config.toml
n_layer = 10
d_model = 96
n_head = 4
n_kv_head = 4
head_dim = 32
d_mlp = 384
vocab_size = 16384
activation = "gelu"
norm = "layernorm"
norm_place = "pre"
norm_eps = 1e-05
positions = "learned"
qk_norm = false
attn_scale = 0.177
bias = "none"
tie_embeddings = true
parallel_block = false
init = "uniform"
init_std_qkv = 0.0397
init_std_o = 0.00768
init_std_up = 0.0397
init_std_down = 0.00443
optimizer = "adamw"
lr = 0.00266
beta1 = 0.9
beta2 = 0.95
weight_decay = 0.035
lr_head = 0.00672
grad_clip = 1.0
warmup_steps = 390
schedule = "wsd"
decay_fraction = 0.887
decay_shape = "linear"
final_lr_fraction = 0.0
batch_tokens = 16384
seq_len = 256
doc_mask = true
train_tokens = 182200000
steps = 11121
dataset = "wikipedia_en"
Each number is 50 + 15 x the weight over the matrix's rms, rounded and kept within 0 to 99. Layers, rows and columns count from 0.

# layer 7 attention value, 128x96, rms 0.175, rows 2-31, columns 0-95
57 32 50 18 99 42 55 29 80 52 71 59 47 68 76 47 54 52 42 54 52 54 29 46 26 10 39 31 10 52 71 55 37 50 54 51 71 23 50 87 41 24 76 60 13 39 64 00 35 55 84 99 81 54 92 21 37 57 78 78 55 35 70 19 40 17 30 46 48 61 35 68 21 46 59 42 39 96 42 55 15 81 25 51 29 48 86 38 67 87 91 27 79 42 42 46
65 79 32 73 44 66 99 29 76 72 26 43 40 29 65 51 22 48 49 53 68 33 78 44 52 35 85 49 80 62 29 49 68 43 37 28 23 50 60 92 26 05 23 77 99 71 28 49 47 54 40 57 83 64 29 32 89 79 38 31 45 36 64 73 33 36 38 59 20 54 62 43 67 40 34 66 31 82 26 37 38 42 51 46 39 51 62 69 47 59 38 46 34 63 47 81
63 82 39 37 60 00 68 43 31 84 31 66 35 66 36 39 87 69 72 55 41 57 28 64 23 35 00 59 37 56 55 77 54 46 25 41 60 62 75 68 87 59 28 72 09 57 64 10 44 42 27 39 36 66 72 62 80 64 99 89 57 44 48 57 31 56 46 14 49 61 64 36 47 31 48 59 28 21 82 67 67 79 47 47 71 21 18 53 37 72 41 45 06 70 42 23
46 61 58 43 62 36 30 16 76 22 80 24 68 01 62 19 22 53 26 34 28 50 48 31 70 51 63 57 36 34 40 56 37 62 18 55 20 11 78 07 56 59 48 63 45 31 62 51 39 60 76 45 56 46 74 54 51 75 64 66 52 57 23 50 66 75 69 88 53 96 48 55 93 62 37 12 52 48 31 81 79 51 59 50 29 22 62 22 53 34 59 36 93 67 30 51
55 29 32 67 46 50 51 69 68 49 47 32 80 39 74 41 74 69 66 47 12 60 71 80 68 58 28 20 20 49 31 65 36 54 53 31 81 36 34 11 72 69 44 99 45 45 50 31 43 63 39 53 28 65 40 65 41 85 60 20 61 15 94 07 54 49 30 41 13 46 21 37 48 35 53 42 44 38 96 67 33 27 32 51 99 76 61 59 70 52 63 39 65 29 65 45
31 38 42 70 47 75 24 82 69 53 84 77 54 67 33 55 51 15 31 31 49 41 49 13 49 37 59 57 38 52 51 70 35 57 29 57 07 20 54 98 48 45 34 50 10 62 49 50 41 25 28 20 70 30 56 45 63 38 00 52 49 27 77 79 87 99 26 42 17 67 29 53 28 41 59 82 69 65 29 73 99 47 52 48 11 85 51 53 55 77 09 36 51 43 73 49
54 18 52 71 58 85 99 40 48 29 32 53 24 45 08 52 90 45 76 70 57 58 60 18 50 07 17 43 53 37 69 43 91 47 67 74 48 64 69 78 28 45 69 25 40 51 70 88 40 55 22 99 34 28 14 38 53 59 37 50 74 90 30 61 48 58 57 52 38 76 00 71 51 49 50 16 36 57 01 51 39 94 72 47 23 53 37 68 19 23 64 35 36 59 59 53
32 54 38 35 56 79 37 52 76 60 57 55 63 41 42 31 09 14 42 58 42 43 85 30 78 39 29 29 38 31 90 19 44 61 70 30 99 42 60 53 26 68 55 51 31 39 54 69 40 34 14 52 59 78 51 74 49 61 34 46 74 99 24 31 34 51 68 71 58 83 67 69 70 47 49 52 52 31 55 72 55 64 17 43 52 58 27 40 42 29 99 36 63 63 32 72
99 50 35 73 71 79 19 39 76 66 56 65 59 59 04 71 46 33 77 46 21 60 60 66 30 95 61 64 32 71 81 43 42 53 90 50 46 49 06 34 35 62 74 05 57 87 41 80 37 11 42 42 43 37 74 48 87 34 44 80 26 48 36 57 18 37 36 65 64 42 80 65 24 47 63 47 61 26 58 46 13 25 55 51 39 42 69 29 21 42 55 29 70 50 35 10
12 52 44 33 29 44 67 44 07 06 61 60 67 40 58 55 39 44 79 52 87 37 41 44 86 23 78 94 67 28 27 65 35 49 34 59 24 75 35 43 16 33 48 68 60 48 39 45 63 70 24 56 32 30 57 56 71 22 61 59 70 27 30 49 49 67 49 56 43 13 08 42 35 61 51 32 53 21 41 93 36 62 83 56 45 65 59 45 58 82 51 77 67 22 64 73
82 40 38 22 32 93 61 53 50 64 37 56 52 23 25 80 44 30 73 20 41 50 86 80 74 40 30 65 57 42 32 39 45 39 17 50 38 67 48 12 92 58 41 94 55 58 98 78 54 83 35 49 34 20 35 48 60 75 29 13 64 54 61 53 63 48 42 47 79 28 20 55 57 57 50 55 38 27 77 84 72 33 11 49 62 49 40 38 05 58 61 39 18 25 62 45
58 13 48 46 37 40 58 26 36 42 14 71 51 69 37 69 62 47 75 50 50 39 54 63 47 27 67 61 26 47 54 66 38 58 60 33 53 60 47 44 00 96 51 78 58 59 43 55 47 70 57 88 64 33 68 53 77 40 48 75 74 57 12 49 12 34 52 55 22 45 74 54 19 66 57 48 54 21 59 77 20 41 55 52 36 58 47 51 41 33 38 23 91 20 73 01
72 52 27 75 60 67 41 79 48 10 19 64 36 69 36 49 60 55 74 64 12 70 35 47 35 61 21 26 27 51 43 28 76 53 42 77 31 62 58 66 56 00 88 24 79 50 49 70 51 29 34 04 54 36 64 48 07 39 74 53 47 74 29 56 54 83 89 08 72 26 06 42 60 44 49 45 68 59 45 88 26 47 35 57 90 51 43 43 50 97 34 39 62 60 42 98
71 61 62 24 48 32 67 85 51 36 31 40 66 48 41 44 80 62 87 48 50 77 56 56 23 54 44 45 30 49 68 49 55 57 09 27 67 41 05 42 39 96 85 20 56 45 38 51 50 26 76 53 37 76 93 39 78 85 69 35 41 09 59 37 67 64 32 41 64 00 25 52 59 56 41 34 63 56 53 00 34 42 79 49 39 40 35 40 37 16 83 75 57 53 71 99
17 22 55 63 56 33 35 69 59 24 33 53 34 04 50 56 57 56 98 61 59 56 60 66 45 04 82 67 51 56 48 46 78 59 26 37 50 23 46 89 35 68 49 02 72 75 44 48 26 56 60 50 71 67 54 84 84 85 29 47 44 41 62 63 10 93 63 47 01 60 41 61 09 31 48 45 35 49 35 92 61 66 16 44 92 51 70 33 36 22 54 35 38 71 48 27
51 66 88 28 83 67 36 55 79 42 51 49 45 31 66 99 77 53 70 48 56 51 22 68 00 35 47 21 39 42 42 62 38 36 56 44 57 41 57 45 84 04 41 10 77 42 47 19 43 72 43 52 37 30 64 64 67 54 41 53 69 62 80 18 51 48 09 99 99 72 53 35 49 35 50 50 50 77 40 50 39 29 13 51 64 48 74 65 38 29 54 69 62 67 79 18
51 88 58 73 39 14 35 34 43 77 37 55 38 48 42 06 36 45 90 27 47 42 48 64 81 28 66 59 21 52 70 39 52 49 57 53 48 31 54 19 66 55 63 92 80 95 57 57 54 71 60 52 00 16 31 45 81 34 24 79 15 12 29 79 60 56 49 34 41 37 00 52 59 50 57 61 35 65 37 41 35 38 44 46 29 30 74 44 35 63 97 34 45 97 77 76
53 69 44 59 19 67 41 70 52 11 39 09 47 68 51 51 24 38 67 39 62 55 70 73 44 22 58 65 20 04 29 70 43 48 31 46 38 44 64 19 32 94 77 35 26 51 31 33 38 68 52 51 50 32 83 60 34 67 55 64 72 61 36 49 60 71 90 74 51 30 44 48 78 49 52 69 69 64 66 34 44 54 28 56 19 43 54 51 44 80 37 54 36 58 92 42
00 50 08 59 49 57 70 44 63 70 33 72 72 71 63 36 28 45 61 00 40 63 61 44 00 49 55 51 26 66 63 63 74 55 43 55 20 59 56 47 39 40 32 33 24 64 34 55 55 44 28 49 53 87 15 31 33 66 67 99 39 99 32 48 64 57 46 48 34 39 48 55 50 29 41 47 34 60 68 31 62 39 95 44 60 41 51 56 71 43 71 50 41 96 54 35
53 44 81 74 67 47 32 59 27 72 27 63 60 36 88 40 34 55 35 69 09 67 46 43 50 42 13 32 58 48 85 52 45 47 74 16 51 99 46 72 19 60 37 83 85 62 67 40 61 35 41 48 84 32 68 55 79 44 25 24 55 79 17 40 96 71 13 84 82 98 47 23 56 77 37 70 60 48 59 36 38 36 34 39 38 57 74 55 55 08 44 54 18 75 67 60
44 09 69 44 72 28 45 22 29 51 99 27 53 72 45 48 18 74 95 00 50 45 29 49 26 44 07 59 32 47 47 73 43 49 62 56 37 58 34 53 65 76 72 18 60 46 69 19 60 53 18 39 66 22 33 29 53 56 47 55 75 99 52 83 58 65 12 32 62 38 38 60 45 64 42 64 25 51 62 20 77 14 35 48 59 62 49 83 72 38 88 57 70 58 27 72
76 43 84 44 59 54 29 56 83 44 58 56 50 16 28 36 99 34 33 63 71 34 30 60 07 58 46 50 95 73 57 53 14 46 37 63 34 28 48 62 30 23 60 72 79 38 30 68 50 67 04 71 69 54 78 46 37 83 62 28 73 49 49 90 28 48 19 89 00 57 39 49 56 22 53 79 51 32 80 77 13 47 99 48 32 02 69 30 61 52 82 68 15 32 38 57
56 55 24 53 26 53 20 75 84 69 37 77 99 79 92 51 61 22 41 18 38 61 69 52 38 50 59 33 29 33 86 40 59 52 40 36 41 16 43 25 45 60 55 48 57 75 25 49 41 40 65 62 58 99 42 56 65 66 57 38 62 47 26 34 53 72 44 40 64 31 29 46 42 49 40 36 48 39 67 32 55 46 50 51 32 49 33 49 81 67 32 39 44 51 56 24
49 37 55 84 85 55 54 76 52 47 30 35 66 97 32 59 41 60 33 55 46 63 21 60 69 57 77 42 17 27 24 27 46 64 51 46 36 72 34 61 40 48 24 83 32 64 53 55 53 52 72 22 28 35 19 51 48 99 50 56 39 99 26 83 48 78 10 38 76 00 73 78 57 49 44 38 45 43 94 89 40 24 61 49 21 33 66 44 28 09 43 44 75 57 57 36
78 58 50 36 73 08 45 42 63 61 53 31 51 12 18 27 49 29 10 39 71 52 50 22 51 32 34 67 57 27 43 58 52 50 64 38 38 86 42 67 40 41 39 77 15 53 75 32 37 29 51 45 84 31 89 56 96 68 99 64 58 33 47 83 59 66 55 08 27 67 57 42 99 50 61 74 42 54 35 00 50 72 49 51 58 52 31 10 26 78 59 51 48 31 63 85
45 71 40 00 55 99 56 18 59 52 75 61 49 48 21 60 31 70 73 58 30 63 83 32 43 44 29 50 32 59 48 83 51 52 55 58 34 56 41 63 38 61 16 90 79 59 69 76 55 52 36 51 51 86 32 41 42 61 55 43 47 40 93 35 57 62 50 81 11 59 76 67 46 22 38 19 88 43 25 57 30 64 85 43 30 49 14 58 34 22 38 51 50 21 50 61
43 15 48 43 52 39 55 59 61 68 18 54 44 52 49 79 48 57 40 81 55 57 34 53 35 30 61 29 42 57 61 51 50 62 00 58 64 33 37 67 22 57 34 71 44 09 67 29 45 12 96 32 68 42 92 23 24 58 23 59 11 12 23 71 56 54 84 61 41 42 56 47 46 69 45 59 81 12 99 53 99 59 95 51 54 17 44 53 42 61 69 65 33 43 54 71
78 58 24 92 50 69 37 67 43 28 54 28 39 30 18 00 72 97 47 63 29 85 71 60 21 84 32 52 26 32 32 72 56 65 31 44 49 37 50 78 53 74 52 83 59 46 65 61 45 49 83 91 54 53 65 42 37 28 71 38 31 75 40 45 79 23 11 74 70 47 17 61 34 40 41 30 24 69 66 36 92 43 60 55 19 64 66 47 51 74 35 63 56 55 47 00
67 56 69 09 31 59 00 53 53 51 34 47 30 63 48 42 97 63 51 77 46 60 18 17 60 65 42 49 49 64 63 71 32 60 65 57 43 55 43 57 54 75 99 80 50 57 32 55 62 58 36 42 26 43 68 45 27 31 69 04 60 26 51 96 54 78 29 00 29 92 62 25 70 19 49 42 58 27 20 75 33 53 62 51 14 42 14 53 78 00 69 55 53 52 49 84
51 44 62 77 37 21 75 66 56 47 26 66 34 41 82 16 69 43 28 49 52 37 62 23 88 59 54 83 48 78 24 34 41 48 43 67 81 30 71 37 96 85 73 47 28 56 29 78 51 71 23 29 26 52 41 42 05 26 21 99 34 57 38 26 68 50 48 67 32 30 60 52 20 39 74 92 40 48 60 49 38 48 82 52 33 58 65 47 34 21 74 50 27 44 39 41
# layer 7 attention output (transposed), 128x96, rms 0.185, rows 2-31, columns 0-95
53 51 20 54 91 48 35 33 82 13 77 55 36 73 46 77 44 99 65 55 18 67 16 74 21 15 45 43 27 38 50 09 45 30 60 60 69 11 20 66 39 23 62 32 60 33 68 27 66 45 69 28 52 81 86 78 72 35 72 76 58 86 31 11 50 29 19 42 43 68 03 11 38 30 45 04 76 50 56 98 74 65 19 65 59 59 68 37 36 35 50 75 99 51 65 61
89 40 52 61 57 66 61 30 78 43 67 35 00 41 52 62 53 46 71 54 26 38 59 19 69 20 58 25 42 62 57 52 42 59 50 26 00 69 60 65 43 49 59 67 51 28 37 51 54 67 52 54 07 48 00 37 89 82 31 57 49 79 58 74 31 51 63 39 71 60 20 89 51 83 55 58 57 27 40 40 66 47 74 38 69 88 14 53 47 46 37 70 74 34 61 40
32 78 65 24 69 77 62 59 38 04 26 47 62 32 51 49 53 26 28 61 50 82 37 62 87 36 62 43 25 41 62 61 29 60 24 50 54 16 79 67 22 28 32 62 19 86 56 01 63 68 60 27 73 62 57 35 20 40 99 16 54 14 63 46 64 29 86 33 45 47 41 46 46 48 36 37 33 22 53 36 44 52 45 55 74 90 99 86 42 34 78 38 73 48 75 88
35 13 52 58 48 60 66 48 99 58 25 66 71 00 62 76 55 65 29 61 00 32 39 37 82 47 33 87 29 65 21 55 75 33 62 79 93 48 61 30 44 46 43 50 67 38 41 48 40 24 54 66 52 54 63 41 56 20 41 76 70 63 38 60 33 38 80 76 30 37 21 50 59 29 52 94 30 70 39 63 41 40 65 86 32 00 29 61 39 49 51 51 61 53 80 38
10 65 22 89 97 45 41 68 46 42 20 70 62 48 39 45 52 44 49 46 38 75 60 41 32 46 61 84 66 84 75 59 50 49 30 43 66 35 26 19 46 67 52 60 43 35 37 45 50 78 75 56 92 26 57 54 65 33 10 11 51 34 65 49 42 56 41 57 77 64 32 42 66 33 69 00 54 18 43 44 55 72 67 46 69 41 50 52 53 14 47 94 54 10 48 49
48 73 32 54 00 23 36 42 45 54 46 54 28 73 52 14 59 51 36 63 17 38 58 68 77 65 99 83 44 64 13 58 62 27 85 26 52 19 57 64 14 29 62 77 25 50 25 70 50 40 21 69 58 45 47 12 21 57 09 91 18 45 65 52 11 92 15 60 56 58 83 44 26 72 78 81 25 68 99 97 73 07 58 50 92 53 85 39 35 31 31 75 62 58 61 17
70 38 42 45 42 51 60 30 72 84 53 29 55 47 11 55 59 67 99 19 58 50 55 62 31 63 53 54 69 00 41 48 40 39 87 23 34 27 58 81 16 36 38 54 50 69 65 59 49 29 36 35 35 18 28 43 45 34 99 56 23 40 28 00 47 62 49 56 42 90 88 39 80 44 58 20 35 57 26 54 47 28 98 75 44 60 04 47 88 99 48 26 78 37 99 57
33 54 28 20 60 44 58 50 41 67 33 78 85 35 28 35 47 68 61 46 34 99 63 36 28 35 60 43 26 47 30 73 18 35 69 54 48 43 52 33 89 51 29 42 60 47 42 52 49 29 32 30 44 42 72 00 73 78 67 67 71 59 60 33 56 74 53 40 36 68 32 52 96 47 41 73 71 69 13 62 56 27 43 78 43 00 44 23 89 59 63 45 61 46 43 27
61 30 54 13 40 16 45 45 40 39 40 73 80 99 88 38 47 33 57 81 55 27 47 38 30 56 49 35 25 49 25 24 52 59 53 20 64 07 28 78 99 49 62 71 67 44 60 58 44 75 34 30 37 48 70 73 21 72 64 67 41 54 86 45 63 66 41 66 20 79 61 20 70 57 07 87 50 42 43 14 45 99 42 43 58 37 27 62 59 41 52 56 44 46 41 43
31 35 72 71 00 49 63 49 89 24 53 57 47 34 49 39 40 59 56 69 55 18 59 52 60 73 50 27 57 53 43 70 44 28 19 55 41 81 35 45 47 09 43 48 41 74 65 63 45 42 50 75 41 58 60 80 72 34 54 49 47 51 76 65 54 66 69 74 39 19 87 81 35 25 97 08 42 54 63 80 33 31 81 00 31 68 43 21 52 62 59 55 33 55 32 46
27 45 46 54 10 65 53 64 39 30 36 45 73 70 17 72 70 39 60 16 33 57 49 38 59 71 58 75 52 34 37 89 11 51 19 44 48 53 47 49 90 83 42 90 52 79 55 51 67 42 59 45 36 06 25 45 66 64 37 22 36 11 48 58 49 60 74 59 82 33 48 08 22 50 65 31 23 59 37 55 65 72 85 70 69 43 30 39 51 62 68 99 35 37 66 42
41 11 29 76 41 52 29 46 77 28 33 48 48 66 63 21 51 44 50 49 56 58 56 39 27 49 21 34 35 59 24 52 66 32 15 15 44 06 58 70 95 23 48 48 38 66 68 56 41 63 60 45 46 30 57 44 82 32 82 49 44 62 45 54 77 54 50 93 32 48 76 55 44 36 65 46 78 86 36 45 35 83 66 30 67 85 48 70 79 51 48 52 60 44 05 58
52 55 56 24 88 01 40 40 57 53 44 36 97 64 24 22 58 48 97 99 99 00 66 27 62 36 39 34 46 35 56 39 25 70 78 74 59 61 49 43 41 99 58 57 05 42 47 41 39 06 43 53 35 46 62 56 56 27 67 36 48 43 62 48 29 62 31 16 60 31 57 40 10 49 42 39 20 42 70 52 55 48 89 60 50 28 91 47 77 61 81 34 44 36 89 71
53 76 46 60 94 55 49 49 52 22 43 50 65 72 55 13 83 48 48 23 41 22 42 57 20 73 33 64 42 34 52 27 60 74 44 45 74 86 71 35 60 10 69 36 51 16 30 22 67 72 71 65 54 35 91 77 61 54 36 54 19 20 78 31 70 40 65 47 71 49 55 69 69 46 36 66 51 00 62 49 60 76 81 68 14 58 27 12 61 48 42 00 35 47 39 80
65 23 56 52 93 85 36 54 64 74 59 77 69 28 54 00 51 55 54 71 52 46 37 42 47 49 57 20 58 72 13 80 85 56 66 68 44 18 54 88 31 00 67 76 56 24 45 26 50 49 58 59 43 12 40 13 68 43 37 43 22 30 99 43 20 37 70 54 47 89 64 56 18 80 34 41 46 67 42 35 46 48 47 50 73 39 48 22 39 72 48 71 58 45 30 41
30 24 39 37 82 55 36 10 19 20 51 26 90 58 71 74 98 93 35 40 48 10 59 65 71 79 48 36 65 69 72 69 28 81 71 31 55 36 48 68 30 17 57 41 91 57 63 67 55 21 41 78 59 76 38 51 40 65 11 44 71 44 44 27 36 43 42 67 78 70 53 17 25 06 49 36 92 29 20 13 73 55 00 51 65 55 52 50 11 63 60 57 64 44 73 50
38 71 51 86 21 57 54 35 40 38 28 67 68 37 50 72 32 27 65 44 60 36 28 11 39 17 52 42 57 39 38 00 44 80 23 78 52 56 33 57 62 11 91 29 55 71 48 47 28 65 64 29 56 33 00 55 63 46 28 53 54 59 85 29 44 72 83 45 09 47 87 47 73 25 39 62 29 38 90 82 75 91 75 77 78 34 36 48 37 68 42 68 43 50 97 43
70 57 57 67 52 66 34 36 48 65 39 50 83 55 46 38 77 49 52 55 31 37 38 43 61 65 51 70 17 58 35 30 56 44 30 29 52 34 85 59 22 65 93 22 28 80 49 28 51 39 62 63 51 49 64 22 74 55 35 74 58 61 43 45 27 45 54 75 43 07 88 56 24 31 99 49 65 28 25 69 79 62 46 35 30 18 44 33 70 74 58 52 04 59 34 55
49 71 63 42 71 69 75 55 52 70 71 45 38 52 47 40 30 00 35 55 62 65 66 49 76 21 73 60 00 55 46 42 56 63 95 64 23 24 64 24 35 28 68 42 55 48 63 47 36 57 41 52 36 74 54 32 55 51 53 57 75 53 60 09 56 88 47 51 50 54 63 66 20 46 26 32 82 39 74 23 42 51 78 68 14 45 37 71 40 30 41 35 56 44 68 39
11 52 44 74 50 50 45 18 26 17 41 42 52 41 44 46 71 36 51 51 35 92 79 67 77 67 81 33 85 54 46 00 36 86 58 68 30 42 34 54 52 70 14 31 63 25 51 51 74 26 32 85 19 23 42 16 53 47 37 61 56 50 33 80 86 55 40 49 62 64 73 89 66 00 45 85 44 53 07 44 57 89 51 66 77 57 73 65 57 50 33 04 76 55 35 39
57 54 42 62 07 19 56 30 56 50 63 47 42 22 46 56 49 12 41 43 67 76 38 57 42 85 93 47 32 69 42 13 08 15 83 77 80 69 49 65 59 27 82 48 73 44 68 13 63 30 48 24 64 53 99 64 31 50 19 23 70 78 17 37 91 61 73 58 94 52 58 35 03 06 39 54 21 61 60 15 58 27 51 70 58 56 31 44 55 51 45 58 55 34 78 82
34 42 30 32 37 41 33 71 84 68 53 45 45 50 79 48 56 87 93 71 05 37 58 63 43 72 51 90 23 44 73 44 07 94 41 51 14 70 92 73 02 15 00 74 82 25 33 73 51 51 45 03 62 61 54 74 41 33 66 67 59 59 67 62 41 43 60 47 55 69 31 55 43 66 53 19 62 58 65 39 45 84 49 29 98 48 00 49 33 30 79 20 32 42 29 49
66 74 29 36 53 48 56 56 49 22 41 71 39 79 43 37 64 36 40 70 56 41 61 56 49 40 35 78 25 65 64 50 65 79 73 43 92 26 61 00 76 39 45 42 57 31 46 45 49 77 44 50 19 32 56 00 81 42 46 58 55 43 65 45 66 51 44 61 54 34 54 65 53 55 51 29 62 27 58 60 81 45 72 51 47 41 55 77 36 45 37 41 41 32 24 29
54 42 72 50 44 41 62 71 54 62 08 42 46 20 45 33 55 09 57 44 56 20 45 49 75 96 32 30 22 45 57 61 60 99 59 54 45 51 61 44 60 52 48 56 22 47 35 69 29 55 60 59 74 55 81 28 68 67 30 48 27 44 39 19 97 42 45 54 36 47 69 40 00 36 45 76 44 64 41 82 37 99 43 62 31 25 35 60 85 41 38 87 99 14 56 16
70 71 50 41 25 83 56 37 34 13 49 63 58 36 61 31 50 85 66 56 00 65 34 67 54 38 85 57 37 31 40 53 52 24 47 39 48 36 35 48 24 48 17 35 38 79 32 34 46 44 83 24 62 66 63 61 48 56 48 45 22 88 62 71 52 50 59 35 55 39 21 49 50 61 68 99 13 22 33 65 37 78 77 47 64 65 60 44 69 47 63 06 57 63 80 68
21 67 70 54 92 32 42 56 37 88 50 59 25 73 35 85 52 39 10 39 00 25 73 81 52 67 74 83 24 58 21 68 41 24 33 42 32 59 57 41 59 44 68 59 17 40 60 65 13 43 32 40 35 79 39 70 42 44 72 37 27 37 58 48 49 55 38 53 67 73 34 73 89 44 49 61 77 59 29 31 38 23 72 53 68 71 01 29 73 43 57 72 77 53 60 53
02 64 14 63 52 60 42 62 74 66 35 38 46 50 68 00 65 25 63 23 35 76 35 43 54 54 13 37 21 15 35 43 83 72 66 88 42 55 76 51 27 32 60 52 26 38 39 45 84 41 30 63 38 55 61 99 59 60 77 66 30 02 42 90 58 46 34 33 61 24 34 58 43 90 51 85 66 73 50 84 80 72 41 52 40 46 73 86 40 16 55 42 14 46 40 46
52 33 39 34 75 46 47 99 63 57 50 36 33 48 70 90 89 39 48 15 29 49 35 60 82 42 36 61 22 88 24 00 56 38 35 52 64 20 24 23 14 99 55 68 67 51 39 29 72 61 40 73 65 59 38 60 50 64 51 53 24 46 59 00 60 04 63 82 60 84 95 61 70 17 51 33 17 45 59 60 49 62 60 61 54 63 55 59 46 29 52 25 38 31 78 41
63 42 68 49 49 42 23 48 17 90 33 40 58 32 35 71 55 69 55 54 48 50 76 64 28 49 39 99 79 36 84 56 00 56 16 61 70 54 52 58 60 12 36 44 30 14 28 19 20 49 32 37 84 59 62 49 34 09 63 66 27 54 55 73 31 42 41 17 47 41 66 53 69 32 21 95 45 60 96 69 41 59 71 36 85 69 47 77 70 48 75 07 62 36 19 73
42 41 69 83 65 56 49 55 40 73 39 47 49 67 88 49 00 27 58 30 70 80 48 19 18 24 69 63 70 58 37 46 40 78 22 40 59 54 99 65 35 73 59 39 84 75 35 76 77 42 51 32 88 45 24 54 23 58 52 67 54 10 59 41 40 77 38 31 08 66 38 54 30 64 36 10 55 64 99 77 25 53 46 31 14 31 38 46 46 56 46 28 61 83 33 29
# layer 7 attention query, 128x96, rms 0.139, rows 32-38, columns 0-95
42 63 59 60 37 60 69 62 37 28 34 46 65 48 19 61 27 49 63 70 55 54 54 48 61 66 52 57 44 45 64 52 42 51 50 16 43 57 58 58 28 43 30 48 45 43 33 41 45 53 38 57 65 54 63 43 31 53 64 69 47 28 49 70 55 47 35 57 49 57 45 53 55 38 58 63 68 53 43 41 49 39 50 40 80 76 57 64 71 39 64 11 43 71 54 62
54 31 51 56 57 33 48 60 59 59 45 48 47 63 67 60 59 42 44 35 43 16 47 36 56 58 46 45 56 39 39 57 50 79 40 31 51 77 46 64 53 59 45 38 51 55 45 52 43 61 44 71 51 32 54 76 39 59 47 66 48 50 49 51 43 49 46 60 41 47 50 55 69 52 37 48 70 48 52 50 59 35 55 47 47 45 45 54 25 60 59 53 64 59 44 37
56 30 55 37 52 53 56 74 38 49 36 66 51 67 37 46 55 45 40 50 56 57 43 57 32 44 58 79 42 42 43 71 61 38 56 46 47 28 71 39 56 56 54 49 66 67 48 67 38 35 47 37 37 59 41 42 60 65 61 27 44 30 45 36 46 32 53 35 29 59 63 46 54 69 49 60 29 45 69 41 48 56 48 58 39 36 59 41 52 57 73 18 23 56 37 50
47 53 59 61 57 43 41 61 40 66 40 50 48 44 58 49 57 48 46 60 52 62 41 42 79 63 65 55 47 49 44 50 52 46 60 25 33 63 61 28 45 48 57 49 44 32 67 46 28 47 59 51 57 45 50 41 38 31 47 80 34 55 60 40 26 60 55 60 51 55 54 47 33 25 47 56 54 48 37 48 41 37 55 60 38 65 39 58 68 58 51 44 26 43 55 57
57 53 44 64 49 77 45 53 48 59 62 44 53 63 41 40 55 50 09 44 67 55 61 43 39 49 36 58 62 29 66 45 61 51 62 74 51 41 67 20 69 66 47 73 62 39 38 44 37 38 58 59 38 43 53 52 55 76 67 49 35 35 38 53 40 55 56 56 54 45 49 46 47 68 36 56 68 54 57 60 57 49 40 47 40 46 46 53 63 49 62 41 63 49 45 38
53 30 41 44 60 29 56 44 49 41 69 57 36 45 66 48 70 53 39 30 53 44 66 46 37 59 45 45 68 46 56 43 62 78 50 53 51 55 26 45 64 43 38 35 56 50 48 53 75 52 65 54 25 55 41 43 58 64 55 57 34 65 45 46 50 37 50 64 49 59 47 48 68 59 65 48 68 41 62 55 48 57 47 27 36 52 41 53 28 66 41 58 71 58 33 51
38 53 39 59 48 39 44 38 83 34 37 44 41 46 38 48 43 64 56 65 40 31 46 46 32 53 51 27 48 41 27 53 47 58 32 50 40 77 59 56 49 54 57 60 43 59 53 45 63 58 64 48 74 51 47 67 45 23 50 37 58 51 66 51 41 56 43 32 44 46 44 44 37 65 50 53 49 39 15 56 59 70 38 56 70 48 57 61 38 28 57 24 55 36 84 44
# layer 7 attention key, 128x96, rms 0.138, rows 32-37, columns 0-95
22 52 42 49 43 58 75 53 37 48 45 42 74 39 60 53 50 31 52 78 50 55 53 43 61 71 51 48 51 58 53 44 47 44 49 41 44 39 55 61 60 40 49 27 44 66 33 30 42 55 33 47 62 76 46 39 51 45 49 50 40 43 46 60 58 59 40 50 18 46 50 63 57 43 60 43 49 32 50 24 75 48 46 21 45 66 65 60 72 52 70 37 31 81 47 42
63 52 43 74 36 40 55 68 48 57 39 41 46 63 50 58 71 51 34 57 41 42 41 42 53 37 52 59 66 53 55 56 37 53 57 50 70 59 37 50 70 22 40 48 46 55 34 72 54 42 39 45 49 50 57 51 54 49 47 59 48 71 32 32 40 55 56 36 28 39 65 42 56 55 30 57 63 28 47 42 65 58 39 57 60 45 55 65 34 67 62 57 43 64 43 34
62 44 50 35 72 65 43 69 50 41 58 62 33 42 40 45 42 57 33 69 50 38 69 53 46 61 43 56 46 39 51 62 63 47 61 39 33 46 48 48 42 69 73 55 47 53 64 56 41 32 67 40 43 58 24 42 46 41 43 38 36 55 60 51 67 33 41 38 56 71 44 40 55 35 66 47 53 64 52 36 62 80 54 62 43 23 40 39 32 31 54 37 74 58 58 45
39 62 29 56 59 45 50 46 44 62 47 57 60 41 58 63 61 58 52 46 59 53 67 49 43 53 41 64 43 35 64 55 54 68 59 44 36 63 53 65 47 47 43 58 48 49 73 40 28 45 46 53 55 30 45 56 42 63 53 68 28 60 48 48 45 42 80 46 52 28 41 26 54 36 52 37 52 55 40 60 50 41 47 59 22 60 40 42 51 54 58 56 44 41 49 50
82 39 40 65 40 43 70 62 66 60 49 68 66 53 59 46 52 35 56 48 73 59 61 57 42 57 54 51 52 37 47 50 25 38 82 49 45 45 48 28 62 28 52 67 48 39 39 44 42 44 71 47 48 42 42 47 45 48 53 45 51 44 51 54 40 41 47 43 64 52 47 48 29 53 45 58 50 36 40 59 51 43 39 10 55 50 55 55 48 38 58 43 50 59 46 49
65 45 42 62 45 38 53 66 54 54 37 61 60 56 58 39 59 55 37 58 70 28 22 43 47 42 47 53 69 57 50 47 51 11 43 62 52 21 67 59 54 37 40 46 66 55 35 58 74 40 58 59 38 53 66 50 61 47 40 51 54 43 39 39 47 50 53 65 44 41 49 96 50 77 41 48 59 16 46 54 61 53 40 47 41 47 60 65 60 51 53 58 30 44 31 49